From a checkpoint of a small transformer trained on Wikipedia.
Size: 2 heads of 128, 12.9M parameters.
Architecture: LayerNorm before each block, rotary positions, untied embeddings, normalized queries and keys.
Each number is 500 + 40 x the weight over the matrix's rms, rounded and kept within 0 to 999. Layers, rows and columns count from 0. Numbers have three digits each.

# down: layer 12 MLP down (transposed), 1024x256, rms 0.0553, rows 1011-1023, columns 128-191
# up: layer 12 MLP up, 1024x256, rms 0.0552, rows 1012-1023, columns 128-191
down1011:490442539445515475420453537486526474514543482516557493477521520545452491442457627504549489531494436509522503535556546474436520506550533463561509397574480482501492554488438467507508493482448549
up1012:499525510454410428538504543467559476521545449528480532487476484538492448448569523472608464555448599441595502481545419420495517518560467397550532555468423449521490432516556504444525481467492572
down1012:508565538448529457531490431496519528547486483489537475550503554474482471551527418546481533492467466486457443512492445541536461467496535585502542469479526459469508455463526470534492441498601535
up1013:453475528474530538531542447567501485514530558443524412520527525506518443564453502497531481463497543495551517432457543553484514494463532511497497521530433565577512527498534518462546523480520494
down1013:482556431530426560523420555405533475534571498408486511461485520508491517533568523481494467514479473483517500574514537524481532470510511498572517498537557463568457519524469549473464487519556458
up1014:516432486532486505494501500444480471487510518433466513447512467457519480486557421510474588473517485411511530524598455512553583437452533470478537450509527485507444536502475499486462496557448493
down1014:559529468481511574448485475475490564480489504546528500516482459568609436512540568491500473489535483558465497508566533515516503564530594522455463494453508436495463452539488470537522549525470503
up1015:446467520458511532559481488540497443497541488453498472552481524581526470397558598552574508499427506530544490443500497517526521548589486478505499502482543472541534470521528460550478495520480484
down1015:544604465544459464540538491452423495576489505555435532477480444503513487534463474431497550463528549493470453540483476469403426555407448522523468517496461529443458496514481485492548446462500522
up1016:467451495491484520469463559495523500480534479530521492527458513515487538521492486432452534533555493488515491493466520519522531532581521508494460543527481567529507469547489512544467514456413558
down1016:438559542491480450457514469521522520520560514461493449514441528473592507514502493508489513525506429521471430488482531439506462514516412510511555424492489497508502512429501546509512490474471491
up1017:453519545508485427425473533509492504508460464400460472548523513422548460511485462484478509468465461557542496523444503581447534480490570482498496508569538513438495556464525470469470559475465477
down1017:472438472503575531517551480488518540533531418484511477474479535471496542486495486466574513491501514443492484513486518462495522505483497545460538424461471472561491547484494488488526454514530496
up1018:500497502497429512583493578466529431492476456469497494441510506513528568559474490539484473495547602472492464465443483469494530544515468503519535551480541512429527502476453515481603584507542529
down1018:531558539533459517553502441482581421493503536484508517466524532501517502537537475436499412514561477513443503453524482476504432569435461564479531495451480452538465435513533560534520509516512452
up1019:468489468482536519439534518492479494543549464512529509505454490490478502496478429446427412514483541503515569516473496547517465507552486498523538553518450548431546505503523445454536516488502510
down1019:474476466531562501548499486435508480480464444497515475466396486465459443533476495516516493509462457506526544482468523471544504518569527496548563579513571490524484510475488440545553528504570475
up1020:520496587543554465452457466494488513505540484509499527541471503514422500594433472502513536432515464523539516455493568450462535448499486554468484422549562498546448577480526527515523495532464548
down1020:519487555405509468579463450540433494463530576533476540457520492387489477496477524512536480458583413480471486468468467444566441524508484492516514526505548473516490555562559516538486544533436561
up1021:500512494549500441483539456483378580513495506478473553555588532527531466570517532513465522521511438523566444462509464461525459576503574480485486490496552518493496464492491506500491401504464500
down1021:492531509544534477474445515446499477486498485525523536506521465538474485453506494500530496533477528525511485556531464506500489552534514488528501481429446529478508534471489537521510524549529509
up1022:511503507525487435498477548477552473500510445514493456479501487567579507483481435524384499507465481534509484477449448388534543539526470511543502510580435440505471469473442486543447560504520446
down1022:438469488542486563501495488517435523491503496490535559567533547372478537497493483440528559419459551496506527484488554537507545455565462463462500511468574508502479513576524536419502537478504597
up1023:494481520426523506452441444492487606518468487516432487567475434495500476526491445490495498554491487477471485557495414488519541496547482486529400562520520500496481527539500498530456521509523574
down1023:485505441524494502516499564471426463526507517487481498505418443494531501581493491551516533580404514531467474487525518518529434512465445523457510464593503473548468543483522485478481557478514476